Weights of a small transformer language model: biases on query, key and value, 112M tokens.
Each number is 128 + 32 x the weight over its row's rms, rounded and kept within 0 to 255. Layers, rows and columns count from 0. Numbers have three digits each. The size before them is the row's rms in percent of the matrix's.

# o: layer 10 attention output (transposed), 64x96, rms 0.293, rows 27-31,59-63, columns 0-95
# v: layer 10 attention value, 32x96, rms 0.326, rows 28-31, columns 0-95
# up: layer 10 MLP up, 384x96, rms 0.237, rows 0-61, columns 0-95
# down: layer 10 MLP down (transposed), 384x96, rms 0.324, rows 0-61, columns 0-95
o27 102:122151148147159141097144135134138155092176126122123170105129132122086112133148103123101117152143102050159116078108140189178101078159147153141117120099173099140062122159148126186132113164135105102157215082099142121140120133200085164116030133157154088183108104156069158145137111116132163109
o59 093:119108127134145144081169151166149058195105164129118112131125093087113145112065167124141125119123113089146098192074126161133126195163148112152106099145139129159144164056160069100110092142120137099122114135122135161141148115146103170121192135120088095106116100139158062204112147083208099137
v28 104:099160135087107154088157106106160104192144140146118108077108156127139117139153170069101124150060193140133158125052142174143144117123103075059143110140180129096163178136048143143114133151169137127107066122115090181102083120101074078155140141133154102106161140135090115119078109124121121166
o28 114:097161116127146147112133145154119065139095096103119151100181204099115128121129144117135133150103158198166146078067057127076078108124147185129129153124186083095120153177180113114153152131083139137114137110165153177101115080121157120079145105088134156103127110083049145117094106158103084139
o60 097:177168104151098104098092123060137081077155115086159082152145108127114081153140150148155137130156109199152125123121176145125149129089105119159116165087102162135122090140118132103212101134173111086135151134126117160174121190128137186133124166150149134157173132135200140131175132087165167045
v29 097:194104156172164130130100159159111152098127107112171136128193127131172123104081160144121202145124154149094158135095159150130091147113165118151136116155155120110168116078140209177075105108076078083110136109132193105128186133131125090121115123130097164122100191099130092146079149162203111121
o29 103:184086192130171100128086106086100139088139130167132095100140102158174083133081140150113118082142098153138081159074142126113058097094115109116143103099139114135100115094160134079133156162125106132087083133135079108135184193159195115158095095132153183094104124086167095173133119074169143129
o61 097:109175100163124145171158183144076116129163133169079139122083159146107116159168143174171067102146114116127166154092109176160112139095111110112147106101074139109114098097110134201125156132121122120146147158107179180114116108144120168183112099061145078150180130111103113077127071101157161052
v30 101:109111171156110161095162149125129165152211115123116083139184120162108105124135148094144140100149095150131117141121150152138122139103130152144167081140161147153097168153101171128066122145168150165195082105148124167103118119159196061150099149135140165057157171137169152105092228126164105129
o30 106:030118160154142155080142171090136140107154084127107092142112127115126120131139103173095116131155103131143131079097099118078085101122142102107142105179165146102051162172122115149111106108107103054154043082150121169138083099191158161169113149108134129122195143146152143125152166123169160106
o62 095:151114141113246149136119076053118133056138131116124147191115125120148163103111145189134088143148136146082107110116123169147186105152092095113121152117128134099207168121131145131104169132152042121144136181104101154127064119098110109180106167125098152140127127133128155164146130083164133113
v31 096:097153173122180115138101150154108159151082170160139215079082118138122110217097175126099094145135092124130159096099120127169166142147128064106082106133123060111156145109083166107158075147084159122145125104191166152125147082104160170115097074122131123134107135092164147101143129105137170150
o31 107:135175104165155136113182099172121059104079101154128186147089103104109052099163134174151114120108097118174132152074068138155167197149126077086155132142096121134160096135093169123154144161126083125082163154158168195115092132107128154146097112089142146102103112098166149124107155093114156172
o63 094:159136080099124173157090178132206113169122152096095063183139164086077143158108154128155156131115169175123107148123167114110110163077152122154107126128132155103079167103142100103102163143089133110140100139194097113090165128149130159136159112127108107142137062132159048134161155211167112132
up0 105:149115203112142131139109145163114166088132143142099169071144139127187121164132069113143100138097048118167172149178069057151145127168139114134163192129114081131141149075163078146194066121201098145132134106141076143147114123121101152126121119138136146120122100128172083098154110126101120095
down0 098:118143142105123108161087130166074074125100116149113131153212119096164161108194115163095139115142145148134133121127103143169139123160111154110114039186113134120098118112129124147120061088126161087121128114095165098141174145129181132108130150197120105192113124085162087191158128084159126204
up1 109:130147166102096117132095085034147155096079073109102165084130115117039145132149149158112156093175175136115150117180111134132174110154159162116197073109162153143109118154094099178096112101131132100049140106171159159114146142169141180094123152139086136121152109154116138129190126103132129138
down1 098:103167164214134115150091094066129171097142174101084134112124181148104171142126088106127172106119174139079174154174126177116106144079135111127125127124129152146160152102160089095142099136157162171100123126128173077164134073113183120113138077113178133078057129149094127084187131138160137142
up2 101:111116085133184158170130126107077154162141077094097154147156127094123072129202158126093166107144124121112060133140136120126177150142109152095178100100129149057128149190095133135082074142102103139186165108084107136119148168105143152151205155088149169138141082103166143098099074126141160129
down2 089:107079129069120131143119143137148107117084101137096166096103071120178183141140121105144195071058078136152129139133099145075116121148117130081159153087118097108134176146130184103145070159129179148149095172057114126092175148131134164066115163167129105112101127125112114163204131119135133175
up3 105:071136175118101183062093129077095136101154136134073165183192196149123107120112124172128126110132137090107137148118111166125103099151123116114132148087124125044067122121086130166077149095066150101162131097109082098111171113162153166146110137162158142064145194119155097130120100110143113144
down3 103:093146108163090148133101090196155111075189094133124168129156186120138089090102119127116075131177105107115138143157183192106105122179108098198120163107158142123127132115065088157132120133071129134093142099122115103096147142098147203146173138158097111107132185122119150151090085141058153151
up4 099:095139146089097162114108097111156095153105104159156207156170101122179120164079123156100152119149069114089162153113173105150120130103128164172093113104149081118112159092082111149156198172123151130087177108124076062125183090142102122073153186101101151110119152137156139142168137100149184100
down4 111:057091119140140099209138084118095127109123143171173183182117115090196084108073126147103140166157084170115109123156181127135064152121100143074128140117157161124119137136079150120159164080129091084064101156121114076101138133078155156154131118114162162181120147115125098164129138108178137141
up5 102:140125147114185136092170192068124118093112119160117155171190047126139097096134130122116171123081107096124122119113098136147143101115179144120058075120122171119135175165152128131165111095139054077171152120115157098210099139101121123122094177126097100075096147129106134123142132100085075150
down5 096:155103115135118163096125153116132142121139132171125106092121066145139132139067181140109148182108137124114117129179212111164215112144174179110194185143137104172131162174070148102143085108128125112106119147098120197091093156140121100137094136122067107131167146086057144107094137118107107103
up6 104:127119140118110144125136192145104086136075154134158153128144182140083085123090153130119173121119081139167155143138174178117137090170149129119090076141087122123104115139056068122155094073117123142144231120121120153171154130104153080097144186134089133061133102112190089142121175170144125145
down6 101:149124086152080172117141126255184131104133151178121151140121115136048102142138101095174114098124090139095202100139106157162135154168117151086153074159133167132143127127097099111092095120136122188097109152099120142133127102123111133183148175130105078127144126136129094095121094114144167083
up7 107:127102121151104137104134171125178118092115091176147128138126168098147170133157076134116083072104106158080194106178153117110157079120150212132081168193101164154105107135152091103158107180143099116135155136123161121074122090164120125152120119134123171100236148089092125129098104140162131127
down7 120:097125179144116103151125109062164130108138201114167096166098116127168146150159187147173139098116124145168130112145145110122175205139122147091148189049147153077134151148129109146130165094128116107087123149160097082135108162138172134111039137185152138143125087093136176107104174151176127134
up8 100:173069061128213108125114164106118147148113096145135121127127142206115077091147130141102130113129135131166161121178157153208198136089115155181095130136124120116133104148082130177159149084108148109072127114142124110111148113120136087097097070092144119117167180128156208126140169143110132080
down8 090:153066150164119124126148137142139111111138184143045133137119158143088151121141109146051120143144127106144140099160073122186106187093082123169038130112122114118117152131185155115085131141099080150172157128172235126143109124126107126137082138175153146106114125198114121150154163117155109118
up9 116:145071135206105149139136132092132169051218108113160132085133089157114132082089137156185183072118135129108142167122180147118106149109153134137099110139111156124081142185138120158142109162150125107061062116129094096131145078174099137105130148072134140132113123129166094100148124105108186170
down9 096:134116122144118132124133088092125125084152144136118103193131185102192139137036170096110150199106153149138150125190117061154201113094175146141116093145150121155181141171126112095171135158121108140147131117105137095125131076058155111135191138091138084137078119147141170126125113177108172147
up10 097:067081115125133118152128127101132158113134161119119104089150101128132158165152123149142072139094107112133127197182102125156063080205104136094100137136130160160182135121123104140087157122148059134199127103165134129167130220189110085116111165118111131153134159141113180121116173096099163070
down10 103:146120073137071118110071166139133123141093141134131127186122161141155154141122083145136095170131121136168174162022158139146148104074114142157159143122166123194143150107130073128121154140153086189133148158060126077109112129151129099130159197109095126164128185142098105159103107123104101201
up11 098:128154158101159126133038224108092160052142105131162150091160082143138120117135099127137134160128144103142174085163150143149193095117093205127132145149128145110148149138097159117152175161196130105171123099102143105193180113145076132134123171111177112099105148122092101120086131143161142110
down11 098:164180149129134121089159150109123168084092130157163158085160157139135115101158123213139142097143129111157130136156183158149085135139108079085128138091142166086178090059153126161169128126059124107136112134105100109153160126157088112086147137059141158095178055070184118145134165113133095125
up12 087:170162143158106134152111167062193075078129052151098095132121161059071101104160066153137134104103159165171123110142083101097204118120147088141040102160133125105146104139161090129126121177149075129112158167144115158133091130099130138146160094091117095138115129122166163135106113134104131119
down12 081:185132194158034142100113127128136176120094137078122137123128153119110116111113067066125060114137126100076132094108034144130150160095127166126156075160153087143084168142111174165142109163074123158138128156130164179135128098128140101078118122151161079159115169142126083122127110160100147138
up13 126:094185205164121095153051067093123087129107166146132123177181107062128149128141143164096162139144139147110119068126071091124150150123162107148142120106134085161128063125099071103063131127140145109094107111126160130165117146143130116025118162093141090123141140097131109092153095124146103118
down13 111:112135101149107113131153083119069123152141143105157110110070070170146167102143072166120121115172144035132116157095145104129103188133109129137118080077135131169076148163175134101126165128141176081142129166170154042101184128088132134145079069158121154119123153106099122094144128155121114183
up14 093:106104125116159166166157115136089176106155123154146165100070089140169095150110090171072099152166115203071171075128113106151170062151111099107123118118073079115139121186132089096138110149160068120165143182133135121145118108081100085131115151147109105132104154120042119157103121113179112121
down14 095:180108116184151122183171118058140121065200166167143104125138110173107141110113103091214106104133103091100121141064162140142114146174134132139109083143144096074150157102114120173147140069128092121161132093116105102099110099108115124082100097166161180103090118123143138180076130095112092114
up15 095:153067172153072161136097109077185091120175141104080100127175137127111066109158159139143122131141109172133140094147174122100169039081111131062076181147087096150154142132105134154143171161156155125109103150128106116127130141080158091148111167100134196125141153098170115088071126121140156141
down15 105:180166093075146071161154155188075148134181161170164168073156170088163099105152106192092141124139109153111123138127125169160140177168135128147124144126122152093103090094089151150137106167072111121108127159137089135134128121067086162156105151113108079163140197064107174113098100155127139134
up16 109:177163185155107137143088138060158156114163121098182130139138149037120063142110115186146098143123156095130102115131144139203109158189120126149124113192146151125096134068121134129113135108102121136113144098147180109115100178116092163134131089170166107200152173148120139130160181175153097132
down16 103:123118135082118092169138085172099101092168126141166110068103126131135132115144189144039146098158142190180156113138156123114105150125091095082144166128136124132097115120121126089111134192131078170140159089107089170088071180153123136110056091105161114161120158140141143151074100166106191113
up17 102:119124113160090081096110112119160109226134115073094079114092113103104072129149153120113134103134124154121111137093096150101154116127126133126126147177124177145151180160127120165064114127132094174177157066230168120081124161132082104098109154103110160161165119120185135073089151134118119092
down17 108:058094138139147163140127179089113136158123145128119121138111165130170107203109184104128172141122081135100057160075150085135194136204125113123171136135118116148169165167111129171112162092137166106147148127097104149157137132068133129111097108094125078150059096079129171110117075171091116126
up18 114:147121161084125086087060147080095178144093154095072103089127200133198132135102111149050105150104094152122083047126144149139149110168133098138136116163106138088135125106158130143120079119145117100136112102123145122145148069097090128168152134135108083138177112122195192080105099137158145111
down18 115:147066077128107187127157135075125105125142149092097108129133153170169238179097111178117133134121126107107104133119124095119118147159119146173126093127104137144215169126168127149056091154138083110158108101053157196125126052126109133110129118184138119135141135155130141096145117127162152138
up19 091:108148134117146155125124118126115123163091150099156152110161106102166152097149123153082120133144158145091104133139202094108050104117097141099181030173091160126126118139144103128130110160047072108153118143162140134106102121097096110078180155129165098159184118122114204075084151165096099106
down19 091:147132097156156088114145138140099145150114168161185077149091109122176197116148175169112137149142139124111187170150146158024136134135097127133121153056077097093104141156070086103090096172149142137110078137109048130164079109094131120127134109092147149122141143156122096120096127152153154182
up20 092:181058158149105106168096154103140081093086162141098129109148148146112128138084126085180132092100076157153126109154149095088099131146135099159133196089115085191162108104077120123127166210101086136107067169088112141122124157144114145124114127153161178096091087083135168163172159123106155116
down20 094:106091139198092156136130091147114141192129087115109185141048144117143027119101164135114113102080084144074145134096148118093116114162069097113129148118168095117123120156147128144100145128105133156086128145056167175142108106119160104083151090109165120144084166110112165163094110149164186131
up21 103:100060104149163125144088150162158132216142202115146119107123162127087120105124133087130122084113166132106127203144134092190171108149084121155146117116143099171142077069137075147114129116124141104162112100164156111109101116149088057081110117081145130150101177159188142105117174136180125113
down21 103:098125132152187170142101151173121100127095080188121124079105128132145222113153143105096111072139059127095166079157159167071130117129114143171134151136125188162129172140155157130217163122137146164107146152104127148127112097064161111096121134176160115110164123189128110089104115127105147158
up22 105:162128142109063085136136096132144121167134124140087197142119052088067126086101125146113178067176136085159145104149076117129060119107179146139124147101093116152128064154095143159124133149141141086090145162153094139160147087153079153120097139116179202121121156151115100093153125114164187122
down22 106:156125098112175157113148122148124131168157181130132130093119196182075187106088162128152199137134130121173156110170150137142069133118110120124126089069108139136131119097179058080123110114137155151177159137128135175128107089192165165151115161166089158105101106085190125194138117124175143134
up23 096:119133083112134120163166106101189098194101147095160098144106126122114166132122160159075189156129106148111108112117092103176076149190205076106119155164106209135070164146128169155132121143133092146115158112120125173079082115132132156136119167081129105103184075136119085108103158130123077118
down23 106:119134117162151112110107092117146140117158055152110112155134151083065151110132176102124110158166149108168142150094175126133191103129121142097133128135165111162102096117112163132061167102084123114177076108137120103101140199104110164160142229117149127065155117164117128182140173160080079093
up24 119:166115128088128112174069166117178157132146119085183140168126135181078157193140105106197140108073150168072150084144122124150104079139145083147178073139095132096115123150100161128125074082169128147102118133097123125164110118124126138137112124177089121150214135154098121129128104050096107139
down24 091:157120120179122144095115148130177137109159107116115123095109094132154124075123179135242215152157135071136148143129108116156062127175163096095138125139135095104116155133136111136159101124091082158139134100187152229088140081102093112115162128123110127090181155145096122088120099125126158109
up25 092:147126129104100077152164131123141104178121101092164130076216140174159128098109135134129127104150142127125139153198047129079076106151151157126133094178104183175093082145102133138124132076155131088084145140149101089111126131145157120148068122136153071096164088161122157197119133143196143137
down25 103:116198177127105114111154135107149105121112136141152116070161160138171197122152100165137071157140070147139099145153156153119108148120145137120118117114175123202092133117158135188175150103137139092056090196123113116053148140103159101136063145100081115119169133118116175093140055101151128134
up26 096:155080178149134100121140174179122156158172152206129151102162078088102098135127136099210127146104116116119130114136099134165151081105155159130159120132148131087118153092137146145109107163122155118132154127130086131165123000150119139165091176137126082124183122180131102139127130088092057132
down26 097:069124135155139102113180053142114128148162122135168134144128136175156115156101142150185119118103102112166170098110120073125096112153119146107093230138103133140111088135124179126152094137162143146076109164032108073120115182146097182136127185146175057123130152135101109117149140105107157123
up27 118:088139115161123143084170115130131136117153167127070110201143085094108118176086136136162142119106095129183188111102198131100122141163153144119102142127112122101152069160079077175140089163129133195117092156125145095153102147124117124073126167099027148104131108167152119124093121104185087138
down27 109:092168202155138161155110157195110127162113167075090106155129154172042093147179115145091110113116136134126199122151142150128120129105100112141177107117128117145161131092130122116127024121097095126146110189135158084166143101113079123101098139129075117146120182087117134149165169161144143086
up28 104:137133085130091144106153136112123094088143147137067151132121171154142082102094190148154127053081169112125172127092139103148075104153152136126117123108169164122110080216128144161147116113120096140156117113111126143061113148105112227073070093117143137127163127119109173060135119129164176152
down28 111:122112162102158118180096105158111140110149135191133117079127101111104162121087081192169095046144156175126071139074137146202081114179122131152175092137112117121147107143136184120093155155096148124126103153127142146117126227120138095157124116104134155148113189125119129117148109069114181164
up29 098:152105176104143159134134213185151133090129135138172160108143120177096177137096113128187173119147196112085088135209061171120114099142144092142099119181103142167117126157101107148147098186161178116171162130150181146131109079162145140137173137113148135161135116148107094118140134175108173132
down29 099:093092115194126144129120116103171127133133101124136117145136085112068212083150135108151112138065126131140096087124120145081096145160101140087146122101090109147135188144119107061114132131144164124125077083171034126094115153102192129097057133123070181147146120167096147080146121152095138129
up30 089:126076147078123142086187117133124119178081170101138135112187140148151072125146066152149101137091074109139173128136120106145154143144099078146145126138141108151107074152144097142121149089129129102123175129255123126142091190161175115130128132072130101112097098112144138122178109192150144139
down30 085:030178086102131136077105132103157135162149118061126130140165083093130133145085138133160138090198115106155164140128157135162116114167174121105138105083131102151122067082081155110113124136113156107153169152127154137075117136148134062202143122149106156168183121148132124131106172060111073133
up31 100:141108134165137128128151110155158139108122124135135150162026136099138123106134178124159170106180111189108178168122108097079131094132106132113174094115145063096158134141110070163105121172139083117194069152181069137086148123114121099147157156122132094121128145137081180063127070143086148147
down31 102:228147055097138121117091096155137163156136166134140110135117164153122070138175158085127074109099057189124158116135108099160076107146127135122140133120128148123117125135116098065131083067198102125100157140124155122138128183074135118150142153101119102194160128165110097180129127099099079113
up32 087:184109113139130172072118129162126114134106087160124090148158143125097117184145144141126074191041113152160135192139132088059153130140110151135119172095086137166142120156108094148096112113106172127075134132188106107115101116115065142093155085168132133119142114100098134092121084180085069072
down32 095:076139171087119084089139115123180135121161111118080179090101110121074153069073091151165139075138141109118131067122153156104133173144095110077194117176138122125063105132155138130096126148160122078192105127128085155150110148148123094142135141105049107169133125165163140087157112123098187154
up33 095:146051115177125100159160154117094134116087140117104149088144141159095091113205142099174097102121124070123118125152165098191131079127127112190150065116150082082104146157147126105104132077179111179147147162173140114137108116077111126168114103066137116081148105142074164135164130127174162161
down33 099:121146152077142148166111124082101058109118119123106115144131123108088125116119167076094152087128146102139111169188102112145050073129119175195122112156181084111066146124082092088138151171101156166024180153139133096123170161134134134166171123125136142116126173127168152127134121123099113096
up34 099:150096124134083117087119155161071177131176132100121150133155079042139115141126076138125132126108123107165097132127147188131123115147095112163090120121120208077157100131123057184126054071140134108071149108123069114132146146071103178143159103121164131112145091152123175098085165114109149132
down34 107:131179101161157114136115090107146097170111078103090129077124124125130087142118145083102164121156094137156105125143171134163160132141195153148071135088154085082070094137152137157107131172166131170153154122117142152160175109148130106106077084122165133142152146108184055130131082141213083063
up35 115:051155210119073105128087131167151128069133130153121122154082120077102073168142092097104139136117196172131182126132145195108154122165115081160086182084105094084146118135132117103114191160133149136086113115091127110130106142183143128165118142153121136136135088178135165162121134141114191098
down35 096:141163083128114120165128120053133140152106125118157131138188186117074159072160157089129131133096047127110172190118127091147122151150115127174153095196122148134128099171102110135141086101113168180143146137112113130087076100185084164087104117113160119183192101170099168101151115103135135152
up36 104:098100112120062135146111111153122120121113095131159081080128155136166128124109046084182111185112093122077108135200083117136148163161123138136099178185073149103145136119114167183075106137099154138167116076161117119168108131161137135120125091162163159145126124155173089099063103135052119112
down36 116:124144115139104125156076138162170092054124138112134141176098170077101034134127099082117132153105188154128079098159178174121114136175129139144140122108188131140095087106165133155162145092147177148094124125125089132148122112150142113154078131184133122190118094058152116162080157093092094098
up37 091:167109096101120199129154114136139131119086120121127139136177113109113076134104141145184148136182105176157146097156151079072114055110117108125126101097111148112142100064149114123165114150110126156105105095091113042087107114091160115141194121147180181163172109131189113096131130134092105207
down37 100:104105106145143148158159100090112133165131111094164146112127124112169180102101095086079191118177138117152137148124107148135140103154125122169129133161114168164170140128179121143093144083125153116101078095117123054101099137209155161081142150089103121133106164080103151148121060131043043128
up38 114:180142070202174144079127212165166104141126148104077116122147142118134079075137127146178117123120109165158178140145107131150172123135136087175090121139181116085142127195101125112185142159109147156125148091156127181139138125139127105129100087130188151066177091098122156097104175118168149131
down38 115:120131143099106096129151125164116112077097156077068118097135147117147127103131127172153075161146112159117092182149145112081138136028134118091150056126131103065206180146101101147139189076169104131175149173186143140196085101123103126132113106169112112117132122124140132100115105117149167124
up39 104:146088126088136113132120161135119152088111138167128081152164148102073091186159070096135154136095128164141101098149134115143170128055150189128113126093112080156130065137093089154110149148134093074084088127080095070113111024069144104098141115113131117175109128126177156134158106104128122159
down39 093:122088110135152164106146149134122129164109112180100110093139187166133163145149115162124134113166162161129129137189098175194149105162128156137114081089142123129151142134116134146151085115140129111074020150072103066078112103177181136117087134092114114077041159112144105147104144133086101147
up40 105:158122164130155105106084131103124129088132103173134152120209102131160140053084177119158121159120102096125141139177144079129067110167140134115148110092136185131076156099184131148073097135167165118081089109155151102106150170109145136094137144107129162106178217147079082100153158131102170130
down40 092:143139164165174065146124124120128152111107131154113182142185125163096104068080123090121069150135052083160126142151098072107202126154176137080142160124150136139143168123078099125129076143079065118118133128198114117173140101119147066080132088134154129140135087147138147184157137146134139129
up41 101:090082179129068178179103112134101145147127143155124118113121163078120176169127079113127101154143161141145156055136120106074052061136131146090126142124098157095076109177167122159105141179100135126127159059165159086165124117150138099164186097070127076127141144136102105117141095161115106132
down41 099:163151136129129197147109141146151075106145118134128139149086161147104045101132124191105115169158170110155130174135126056137158099133166169143152145096119137144088067159090109146055112099157149117165145136143155158107110126063155156128133195127157131124093093158205171143154178129101127082
up42 104:164098124131103132163116105097148127124142165169129154142121106104172053156128131090148110097082142113039115086124159191096079142130148072181103185105126131135082116155081134129149192170140120144097155085185154132122169196161198136081101122104116101164147134134083102149135135145095154118
down42 107:072069125124139063129144127092156096122130098127150149092146132165073202068075121090138148122145144194162159140153201149143166112096152171141176139122149117149113089107155152106105137142148096084131150140087115163149114112104132128149109144195138102188093186131163188120078113111104087163
up43 090:203146148126120174090167136175144153162110155113121194133125112129114131136160134106129088190132160136168100076122226128147148078178141119185164153134182112121161120129114138145166116163098083142153147166148072111150109108089100115097139124163157143168120107141153161098207071160165160122
down43 092:142070089119135083138119107151196068117129162144133147132118122136178137069106131128198135109135091124122166084075135138140175103102104144123158111090144115113138145212130190163138119066160134082129115129121124111097093138157098145055096174158136118102155083124170214149155153115116072151
up44 097:105132097146128104111122095146154135098098131104141137054119089133099122158096160128102117108134118113104056057148134132125144131139094163124141075147077145110155105137117158162090081174112070115067144091181151136102083078131111118092165151176122057166122145142078123174053172157063131151
down44 098:118111144124168070127135144190067106159134148086149169138149104085129047115152162136112128071161111162141123151111100139114117098036067190129151108146201177156155192146109104112123118141118106116129170177155132145124065104167102126137183123132156073122119139114078153138111105124135159158
up45 103:135145108140102095096126125131188137131129180100161099165138132139134174142181150113150118099105147198154048165152159135152145129132171079115127184072113142111113141102109089162116155121166174106140162094170164124171149034105151125085169213132139106163113169170134103100113123170149163143
down45 105:150168155154109133115133107078103157112112149154122163128132083102136202118211119130139171131117103124167135117151099108100121129134137114156113086133119157109203102114146184153084135133178101148153132167201145171092146134152187176108067169098215116099080109133125124089130116065123137077
up46 100:136117129059129130161110138125113124136152143105084160099130134087074114069112152124142099135111107110134058141090115175160111109182136137103183143112093127103094102108084181145148101126073191116182114107117099103084121171084153090109063121107128081124179109217159146086113168140171120172
down46 113:190154132104076204172113119087073130178117059144088182113134138146180112077156157111159127155092095120108139119095164132133114102172104194085120176175111118137124126137087138122162113096146189112133131131099154187121130124054114142129100141168153077145168149108161148154122068156148140151
up47 093:113138102100110123122139110144183132129130149113179165085106113170142149157106120145057172156131148129127164062138116097135161134142169142125195087160114167101160115096108148137096121181127159105068087080113150132091139099126084138108118181187053101186150161158160122137107193138070178096
down47 097:048160080119196097078150121149086100136143173108094165141104122110110098099113162143193155096142166128101111133162134102183107211125153170080100129134097062123136130130140167131122128135114110115062135069148123148152155121098116143108129130173108130164159119169168151140182182200154142135
up48 104:211136122169109149148120157154095162107089133166118083204081147113137083107114117105150062193088093137171152092162178129158091161108115116160099174119126124159124104178119152093118148184111098146132144085134165068120085164094083120149168149144143090154145098159101150078133140149146138075
down48 099:164155112159123116184179092120072140104111142126134073098159099139148135165123082128115083157141157179116119157163167127162110143149163134090095087135134099136191153097115148104138143101117146185064079068146120086111134162119074134078104088120151164047128170098160158124115199107165128088
up49 091:113081156170118100113114164104185106181072148134111147097186139088131156111101155123144162112128127137122136159132101099170108141122104103129087107142073109135093190087151085148124130081069157090144189122176110136098124136162099011152125139137114095125060144134140189180100105150126144148
down49 085:161162084126203161109137152135137133170154137089128162098149143118142186139124147110153098145111185147137140136064127185106147148168088117144169167146102177130157077178136063130155178084186150149124136146064105183144139075100161185166102181138158128132152128129132170137137172161132086101
up50 112:134076127127128132091106152116125137076137175138056135133154104065161126148125119127113154129112152138115081189139071166137145157137109103115122086138189118079152147150129104110137183161100108147138111110135104112125122181124138072205172165175083145152076108179193109128069044116094126119
down50 103:117046117138085152142165193096128163124120108181111153097083124180157147113213074152151121123133149084138135150113128157102116165124078133123186116147136164140135147160188137105130188112113157128166127155135139071100158113158158063104125106180153179077115146131166092077083102119104128094
up51 095:128107180129119102148141128049166140142198125137153110161141112136118118137119184126109112097120074105142146175161127182137174128141165190059108117173087129128118184157132146135154186134039114190184089171127173125193075087148095118135125137114135134163102125110132162136089143124109110155
down51 091:144099122110145115108105134095136095156188088090040124113146163121141104110129090069142097114126073132101110138129164117156170101177121188108102099130159122187156103136152139155086120039102160094101212098097123167129191069146101119180186140089129150097125115098139135124133124113156116155
up52 106:129078133101084132143138117167107168123139187155154108073175069091137073060111074177157139127130041114104159095106126114148141133147156110165144100131129152125082153157119100152151147096125135172135144134133151123167093139180154074130181167167082088109112116140129134147177084154111199184
down52 117:077120114108151125126142108162168152124151104109137084151121139139112080162139096133128114196151135105155152099112082104087126138164197151166148080200076118166092097107152117179181149076146113139136104131129104129133120046037109130097149118161059105130130112179167085100178117113152157135
up53 100:147062149121148123137108080213067190095175081103148136093168150095076123176104110153148182128145129170154125101133105109161163136186132098125115147124141165130147119134119130145151148145115121111122112138173110178136153154145138142137159209109128099062156121168090150132161198179076117081
down53 093:130070122093129128137119090122128099115177099165142159098127121096132136127124146099117168097133077148096159083108138116097101045116116133124106174080138101121098113081168106123123119141132165021146176125125165186107118133124114058110184171177188169184130073096142139171081126118137140152
up54 092:181093142137163179140143171160119104091125092133082137106098088130135146204126112162069184108155166134042102152141080102177122052174168123131161077118139113151127110111185088102100173145138125153091110084164141168122125139125104045103144136156143120124170145162121107113107135104135167118
down54 100:155135188116129155127124177159168111147140115101164124080163145111168193153149068115182197124113151124151111121135141088123136143039120169089105166115107149160102143088152121116082095194105132105092117176153150104127184103121115097074128152080158168201095145138133161119128125074094158130
up55 087:140061098146146143102110157102093124131139114173106138100092170135095148110089193117123096151117144118122066146122142143139144113149102085092118157136168183141150086070078062116128058120067116075162156049139096098124145131140071135135110139103174099096138098170114090097076156105127124188
down55 093:148148167214188120154164122107150125038130130152074139202118104120164139131087135134191171136152119158093133107128139104199110124135121106121082141151103114132107143126120108132178065109138187091137165085135134057156109127103103122137158104073089119108144149166156081110097118148093178106
up56 099:113125134111103119131150112170132156107110129046112191165136063142175109097145141111126142118128056155164176091117096113158137119156179158160151116132148151138181137130062132068091181098133100136115078148078095105094168113118152134169167213196137116147150127149068105137129153127101116161
down56 100:140136101073135189093183107137146140116086122110194099160100179132080116063115149111097031100165147144124119105116132119132077132153115090187194116144147090121082152097167136091090079207088104125153112150145118139103092087132121160098103110084093140140137091144118109144114137133096100170
up57 095:097128088109126194103116153170207140104111136146126176131178096133133121132086156195149109112139165167100113198147188151099152110112108087089095069107134096082075108100138051155115153129126131172098130126143149124104166151111091139055133152140128081160175127126115173143153114156096141072
down57 098:095136179120135133142133082096097118097142129103134082027112110154178116112149138173181149104108099121121122177100121149088115114074118145121094137142128112113064075115071126087138209143137150126125096101173086046102159118105064133121180132107115134137162154154146153141104097180099087095
up58 103:159220117155107201206099150173101070119147111126167187156150102113090124132191085085148138122098140197159153082156113086134136160165167093132168113099097142148137116085109143108095124097106078137150145114081145110177100117128110150151117153119113134119188127165150132135119114060100138137
down58 089:120099107159092130170175167086117160162121130107097127131128120102073195083116110132208138131189118116085101124145156227130053124082178121116188140143090129082120082150123140099114131115127125171141060083165161140109170102078110098135120140171108127109108116178087120119125109115139133107
up59 090:102121126114141147142095127147130159155148167167138140095116119147127095146119203147096183073077205096154121142131159176110093145165153176061152153199164126093139147098126121149143177147117163125045077153151107110027105160098148119091184152136140124136115158120128137145091098133131136147
down59 098:087141119146125141178109134147190162065142135149113154171155111149124071091128120125155171212105114105165094107094070203089103190163123111114146103152102079165176104164106113121108119077150135138213098094142133102099159121144124135176117080152105112091141096112089165133154103158111153107
up60 095:112122135206093123058147082070156122118114106106111121142151135116161171186165099123146136104133117129159205155179161120147102073166079116125101115153118099121160137145108125162120179173139082152128126125117136145123096108133052159137163118115116143107119155203080125057212133106094100119
down60 092:220144082157099149117147104144152103093116159118138068214124046158154164100159143098202193065179155094136125093102124085135115120138128150159119100153107135149146104149152158153143136113169084124126141163157071079103108139068119184158116130146135148127104156131121128120142123081096131111
up61 096:135119132146100089163114133151086100147152152098148101147139130121120130154181120141095128165117049169179137050159091082162157146128136150153118119173090134096137170154147189123130110110149162128108126044139118076178164130162122101196222096130162120143105175169135145151114085172152130103
down61 106:196110119103125149155118117163130156128123127112075170139161151034074129137135159188097132130126101186115117174128174086177121104169147151125144104104124173121127176135207103082150127071081115152104166107168156104157115160105126131150127156096104103175063106079099140116144161160145102081